Part of a small language model's weights.
Size: 16 layers, width 512, MLP 1344 SwiGLU, vocabulary 50257, 101M parameters.
Each number is 50 + 15 x the weight over its row's rms, rounded and kept within 0 to 99. Layers, rows and columns count from 0. The size before them is the row's rms in percent of the matrix's.

# layer 6 attention query, 512x512, rms 0.0421, rows 0-50, columns 256-319
099:48 44 63 20 42 69 22 40 27 32 62 63 59 75 44 52 40 52 76 35 62 50 51 31 25 54 19 61 54 18 34 41 19 48 31 56 37 67 64 64 50 54 48 42 60 58 80 34 35 65 66 60 72 56 42 60 48 33 30 45 71 62 49 47
111:33 40 41 59 56 32 58 55 71 58 35 42 71 34 48 44 26 51 23 42 62 66 32 47 59 39 85 33 41 48 38 40 78 43 75 55 56 42 44 68 47 49 36 79 48 58 30 52 56 47 35 71 69 35 63 64 52 81 44 40 38 56 61 68
100:58 57 59 51 49 65 23 61 63 31 63 33 65 79 32 76 37 80 60 18 69 45 58 41 33 66 59 70 36 57 39 39 70 66 59 35 28 67 44 50 53 56 54 53 28 40 61 44 13 40 40 52 38 39 27 52 33 48 39 36 41 62 66 54
092:83 80 53 75 35 48 43 23 53 40 58 49 66 78 54 68 58 58 46 49 44 32 50 51 31 52 44 30 70 54 32 62 56 76 65 40 55 66 33 59 35 34 49 39 52 45 56 52 09 57 48 31 44 78 70 61 55 27 53 48 66 47 53 78
109:27 31 56 61 67 55 63 52 59 54 66 36 54 54 37 43 24 72 59 11 52 59 67 74 54 51 80 49 32 77 41 49 46 46 80 44 53 57 66 42 67 74 44 63 17 64 53 20 55 56 34 67 59 35 49 73 42 68 45 22 53 65 63 38
091:33 38 43 69 71 55 64 44 59 48 49 56 16 34 51 16 47 48 62 75 37 45 70 57 43 56 44 47 59 41 72 39 25 46 30 65 61 47 50 47 48 37 52 58 61 69 33 19 81 54 51 72 61 54 57 59 57 64 51 53 61 53 50 22
098:68 70 58 47 65 31 64 67 28 71 38 60 60 51 26 63 50 47 57 54 36 69 37 41 56 50 54 52 76 40 25 41 59 60 53 38 60 46 74 64 34 40 65 39 60 52 26 64 36 23 40 43 64 72 54 52 57 46 60 70 32 53 33 69
101:39 45 27 43 21 60 60 42 44 37 44 54 39 39 60 65 51 16 29 86 40 50 73 55 71 52 38 38 68 19 61 53 43 64 41 59 25 24 24 40 45 24 62 27 48 19 46 51 48 48 55 15 50 49 59 32 42 47 18 38 49 16 36 42
098:64 74 44 59 46 19 75 65 43 51 31 53 43 41 44 25 52 45 49 21 59 59 44 45 62 41 59 56 49 34 39 40 55 46 50 22 60 47 45 64 37 51 40 54 45 48 32 58 62 42 50 55 38 71 59 58 80 49 76 51 38 56 56 69
096:51 53 43 56 40 35 48 66 44 39 39 56 66 43 30 50 40 37 45 35 59 46 50 43 38 43 67 64 48 35 36 61 54 70 63 45 58 50 50 31 32 47 55 37 33 35 57 37 26 13 48 67 60 65 62 47 28 51 49 56 15 47 49 51
090:79 62 26 46 44 56 67 61 42 49 32 56 65 48 46 58 47 40 40 68 17 38 67 37 53 32 56 35 46 23 23 80 34 41 49 38 39 29 31 48 38 47 62 37 42 26 48 38 54 42 51 13 52 75 88 68 71 43 45 83 62 43 48 55
112:44 69 52 60 47 28 36 84 58 67 58 50 72 62 34 61 32 68 47 35 78 45 67 51 42 28 59 54 37 45 28 45 37 63 46 28 48 74 65 51 49 61 34 43 26 44 48 40 17 38 31 52 45 77 41 55 62 48 71 58 33 37 48 59
098:49 56 67 50 54 37 50 26 64 58 42 70 68 63 58 61 60 46 63 58 39 61 35 36 47 54 44 51 76 47 46 43 45 50 70 35 33 41 49 49 37 57 45 35 62 43 50 49 51 44 45 69 52 45 42 62 53 45 53 60 34 58 57 25
100:54 58 26 47 36 31 48 64 75 52 43 62 69 57 20 52 29 50 63 30 24 66 76 50 48 30 82 60 61 36 39 37 57 59 49 56 56 42 54 50 19 54 62 26 24 35 57 40 48 60 20 54 64 81 69 67 56 56 36 43 22 57 57 70
098:58 51 67 60 67 63 37 48 47 15 53 45 64 53 60 48 44 29 45 26 63 46 51 52 46 35 56 68 56 88 64 60 67 41 44 59 56 61 72 67 64 39 56 48 56 40 53 42 65 43 66 51 36 35 36 38 41 46 39 38 68 45 55 40
106:58 99 70 46 66 55 65 64 38 53 53 28 48 57 54 44 57 60 68 56 48 30 77 51 43 68 57 52 66 49 33 54 29 64 25 33 48 35 50 50 51 45 57 37 40 52 48 37 61 54 48 30 60 70 28 69 67 37 69 67 33 55 28 41
102:44 54 34 73 40 35 75 50 63 45 37 47 44 34 54 56 41 56 62 43 53 39 40 41 54 26 58 65 58 34 33 41 69 58 55 42 39 49 42 73 50 27 50 11 31 49 62 50 68 39 45 34 54 60 77 75 39 33 38 57 31 55 44 78
105:39 39 42 62 88 46 42 57 33 28 51 41 62 37 51 48 09 31 41 54 51 42 39 54 47 38 58 59 37 56 75 56 62 37 74 54 68 48 61 32 73 32 40 36 54 38 57 61 72 37 50 64 49 41 65 59 17 40 47 27 82 66 57 57
106:50 27 61 16 53 75 43 34 56 15 43 64 38 56 68 44 68 20 52 75 53 54 56 45 38 83 55 45 55 50 69 72 36 38 39 68 31 33 51 60 37 45 42 62 62 61 31 64 77 68 69 65 40 31 50 28 70 59 26 41 48 56 74 37
093:51 15 29 43 55 59 66 47 56 66 09 74 39 34 67 68 58 52 44 41 28 75 31 33 59 62 51 54 47 44 42 51 62 26 76 71 24 33 36 52 52 67 39 49 43 52 30 49 54 37 23 50 33 32 73 44 54 51 07 38 19 41 60 80
096:54 24 67 56 46 80 40 47 44 56 54 47 58 33 56 55 41 17 47 66 34 54 30 35 41 68 75 39 75 37 64 67 70 31 67 71 32 59 35 43 74 36 63 28 62 16 46 46 49 40 56 60 22 54 57 28 48 54 31 43 61 15 49 65
098:38 45 70 52 49 26 40 55 18 28 48 26 51 54 25 49 39 66 66 42 58 45 42 78 52 43 59 52 40 51 23 56 49 79 27 41 71 43 55 51 61 32 46 58 49 47 61 47 50 37 58 48 65 74 41 47 36 48 65 39 54 48 62 51
097:52 69 47 45 35 48 52 40 63 44 38 42 56 38 22 57 52 75 57 54 23 60 34 62 68 49 35 20 43 53 27 67 16 63 51 37 42 80 70 30 86 74 79 34 48 42 51 33 72 33 35 57 57 63 83 41 20 41 44 47 32 22 29 58
096:28 60 52 49 92 32 43 46 76 56 74 55 67 67 53 51 26 53 53 57 60 62 32 65 56 63 50 58 53 75 37 39 49 54 36 51 63 52 67 63 08 34 70 63 47 61 49 50 80 79 41 53 51 68 55 45 65 55 47 42 75 72 44 46
094:57 83 46 70 48 59 35 45 39 38 46 38 54 52 62 52 55 68 56 34 48 29 39 28 50 51 33 63 65 40 60 52 47 33 44 36 52 62 50 40 49 82 31 71 56 68 38 54 49 22 30 59 48 53 23 30 75 58 70 50 33 39 18 59
093:76 64 64 58 66 56 52 56 49 38 64 73 72 53 60 60 45 48 62 42 56 54 41 38 88 45 56 66 69 59 90 42 60 48 56 53 38 67 55 56 55 19 52 57 52 12 32 71 54 70 32 44 49 70 36 22 55 47 55 74 58 57 48 53
094:40 55 51 52 57 75 84 61 16 52 61 53 67 38 54 57 69 32 68 41 40 34 36 31 64 42 61 64 65 36 53 61 70 43 56 59 40 26 48 70 57 36 53 20 50 62 41 60 51 32 63 32 65 63 52 39 54 42 66 71 45 24 53 76
096:50 22 52 44 66 52 62 38 56 69 40 66 37 53 52 48 51 52 37 44 42 70 33 64 39 41 67 55 49 42 46 45 42 46 44 88 85 54 82 68 11 54 63 57 27 60 64 54 70 56 51 64 43 42 46 48 64 52 37 38 64 39 70 33
087:46 29 38 42 50 49 81 61 54 55 39 62 66 47 50 40 23 60 68 68 42 47 51 51 57 64 53 38 33 45 49 25 42 44 76 62 66 28 55 64 60 41 46 47 35 50 45 24 48 73 50 33 57 40 90 71 53 61 44 51 68 65 60 62
096:44 43 50 39 33 67 39 52 71 34 32 63 61 28 60 31 70 48 43 36 34 29 52 49 56 40 30 52 49 37 24 84 53 57 75 50 49 46 23 55 58 80 53 49 61 53 54 46 65 07 53 28 58 43 59 43 34 50 63 34 27 30 47 50
097:60 75 56 37 58 47 34 55 34 27 47 43 77 99 72 52 56 21 49 32 53 35 57 40 51 50 74 66 65 40 71 67 72 63 39 62 36 61 42 69 38 38 42 67 31 48 18 41 54 90 71 51 26 56 41 51 50 60 61 65 59 44 50 49
095:38 32 55 17 59 80 73 53 47 41 40 49 25 36 54 64 56 60 40 25 21 49 50 35 31 31 40 38 46 67 67 63 58 40 48 63 62 38 27 48 50 63 73 42 65 65 68 54 59 47 74 26 33 54 68 36 42 52 28 55 51 54 71 24
120:57 30 36 63 50 41 61 57 60 59 53 44 60 44 49 63 42 53 22 26 65 38 42 45 70 31 87 32 14 42 22 53 82 62 74 42 58 44 59 69 69 53 46 36 43 67 48 41 17 30 37 61 45 50 56 63 48 61 61 34 43 41 64 69
091:53 87 74 56 64 47 51 58 34 40 44 73 62 54 65 50 72 34 70 59 37 42 42 51 41 40 19 70 85 76 86 32 46 53 34 56 44 57 27 32 45 30 28 82 39 30 45 63 74 86 52 42 67 60 33 20 66 48 67 61 68 51 27 41
100:55 39 22 59 54 37 53 49 42 48 27 35 40 55 36 37 44 65 33 46 58 52 33 39 59 49 68 51 19 20 36 44 56 41 71 54 48 60 76 67 52 55 71 32 67 62 56 52 61 16 46 69 29 45 52 39 64 62 47 48 31 41 56 74
111:34 47 36 50 75 34 71 69 49 62 40 33 65 41 35 48 24 65 60 47 55 77 39 64 53 32 54 55 30 43 22 34 51 50 59 43 56 38 51 76 47 56 54 61 47 51 57 46 75 40 55 79 46 53 49 63 36 67 62 43 31 47 65 68
102:42 33 65 56 37 57 43 40 71 47 62 21 49 52 40 58 39 30 44 45 47 48 73 85 59 39 40 36 58 57 64 70 65 59 45 41 29 61 48 29 75 50 48 42 42 35 51 51 46 71 86 47 61 44 53 15 56 44 32 33 46 51 47 35
109:50 41 65 67 55 56 32 52 71 38 71 33 73 76 33 80 27 80 41 26 63 44 49 80 49 56 64 77 43 65 47 66 25 67 42 48 31 53 66 56 54 68 52 57 05 28 54 45 30 66 71 55 56 36 39 41 32 39 39 21 54 80 62 39
096:40 15 38 34 66 44 76 38 72 42 40 65 29 18 47 25 58 42 54 51 44 73 48 47 68 33 53 53 37 56 39 40 45 25 64 49 72 51 42 47 43 49 55 97 61 50 16 24 77 58 56 59 55 40 70 44 34 50 74 41 24 42 42 55
095:63 19 58 55 45 34 64 48 44 64 22 68 58 47 28 27 56 51 56 58 51 45 31 53 31 43 51 57 67 45 41 41 58 72 59 54 47 52 60 43 33 51 49 44 38 21 39 48 54 34 45 51 72 66 56 37 56 36 70 54 26 49 48 59
090:33 43 42 31 34 64 47 34 76 49 55 45 26 33 41 48 78 35 70 61 32 70 67 45 54 81 41 25 40 64 73 33 49 33 55 60 39 53 37 35 54 54 48 78 62 52 35 49 71 58 71 60 54 35 60 43 62 48 17 42 24 52 33 41
090:52 85 59 56 64 40 74 64 79 38 47 38 33 44 60 31 81 43 50 46 63 43 45 60 40 65 24 50 39 79 53 33 46 49 29 69 40 46 33 46 73 83 44 79 45 61 52 52 79 50 42 50 51 26 36 55 47 57 53 50 50 53 36 65
100:36 62 53 43 44 41 70 43 38 57 43 69 48 44 67 59 30 31 61 50 11 84 34 34 45 53 54 37 64 28 63 52 64 43 55 43 40 40 44 50 38 33 83 32 53 45 58 52 56 26 59 47 53 61 59 41 40 51 35 53 37 29 52 51
089:57 67 53 59 48 44 57 57 85 53 56 33 35 45 65 43 48 48 48 23 36 60 62 64 70 55 59 47 25 64 64 39 37 29 39 56 46 56 57 32 41 51 45 65 42 43 44 41 71 60 55 36 58 33 51 76 43 52 43 18 30 72 51 40
100:44 45 72 45 67 64 42 68 62 61 72 39 65 64 66 44 68 62 56 43 50 26 67 39 44 36 35 47 35 57 44 39 19 32 42 34 45 73 50 47 73 74 48 68 52 67 69 40 36 64 36 55 58 15 31 51 42 55 63 43 63 60 48 30
096:31 41 47 60 41 67 51 32 62 52 43 52 32 61 91 48 81 57 59 58 31 93 37 57 51 87 39 46 59 46 67 46 31 43 56 60 40 37 47 42 57 62 52 75 36 45 42 58 61 52 49 78 57 18 59 49 55 65 39 16 55 52 31 65
100:53 56 63 38 44 45 57 48 47 57 43 39 53 75 44 42 52 55 52 56 57 38 33 65 46 40 47 48 59 73 39 50 87 73 16 39 56 45 55 51 45 25 59 31 83 51 56 63 55 57 64 61 45 76 48 59 73 48 61 84 66 47 28 71
093:32 27 48 36 47 44 59 65 53 47 41 67 28 56 53 52 48 55 46 47 47 63 63 63 59 29 47 46 72 42 34 68 26 34 21 52 37 44 24 45 41 67 48 29 33 41 37 53 60 79 47 29 55 52 53 39 59 75 36 28 55 36 50 29
095:50 12 30 56 05 42 34 38 48 70 43 71 63 54 40 52 37 67 53 39 27 68 31 58 51 67 67 38 36 28 28 39 46 52 76 63 46 46 20 44 54 64 54 76 53 46 42 40 41 57 29 61 38 60 72 49 22 71 35 33 26 45 70 53
100:44 82 36 65 64 34 53 57 45 39 54 42 48 51 33 52 25 57 46 50 70 34 60 74 49 44 37 68 35 79 33 26 67 93 46 28 48 46 43 55 37 32 39 29 34 45 40 49 30 33 37 36 73 93 52 67 56 41 58 59 48 67 38 54
088:50 52 50 32 61 65 41 74 22 29 68 44 73 30 50 69 35 48 53 61 26 24 61 17 47 36 53 46 62 53 55 59 43 64 61 51 53 54 45 58 56 53 52 40 72 53 48 45 26 36 53 34 46 63 61 60 26 39 49 50 74 40 67 43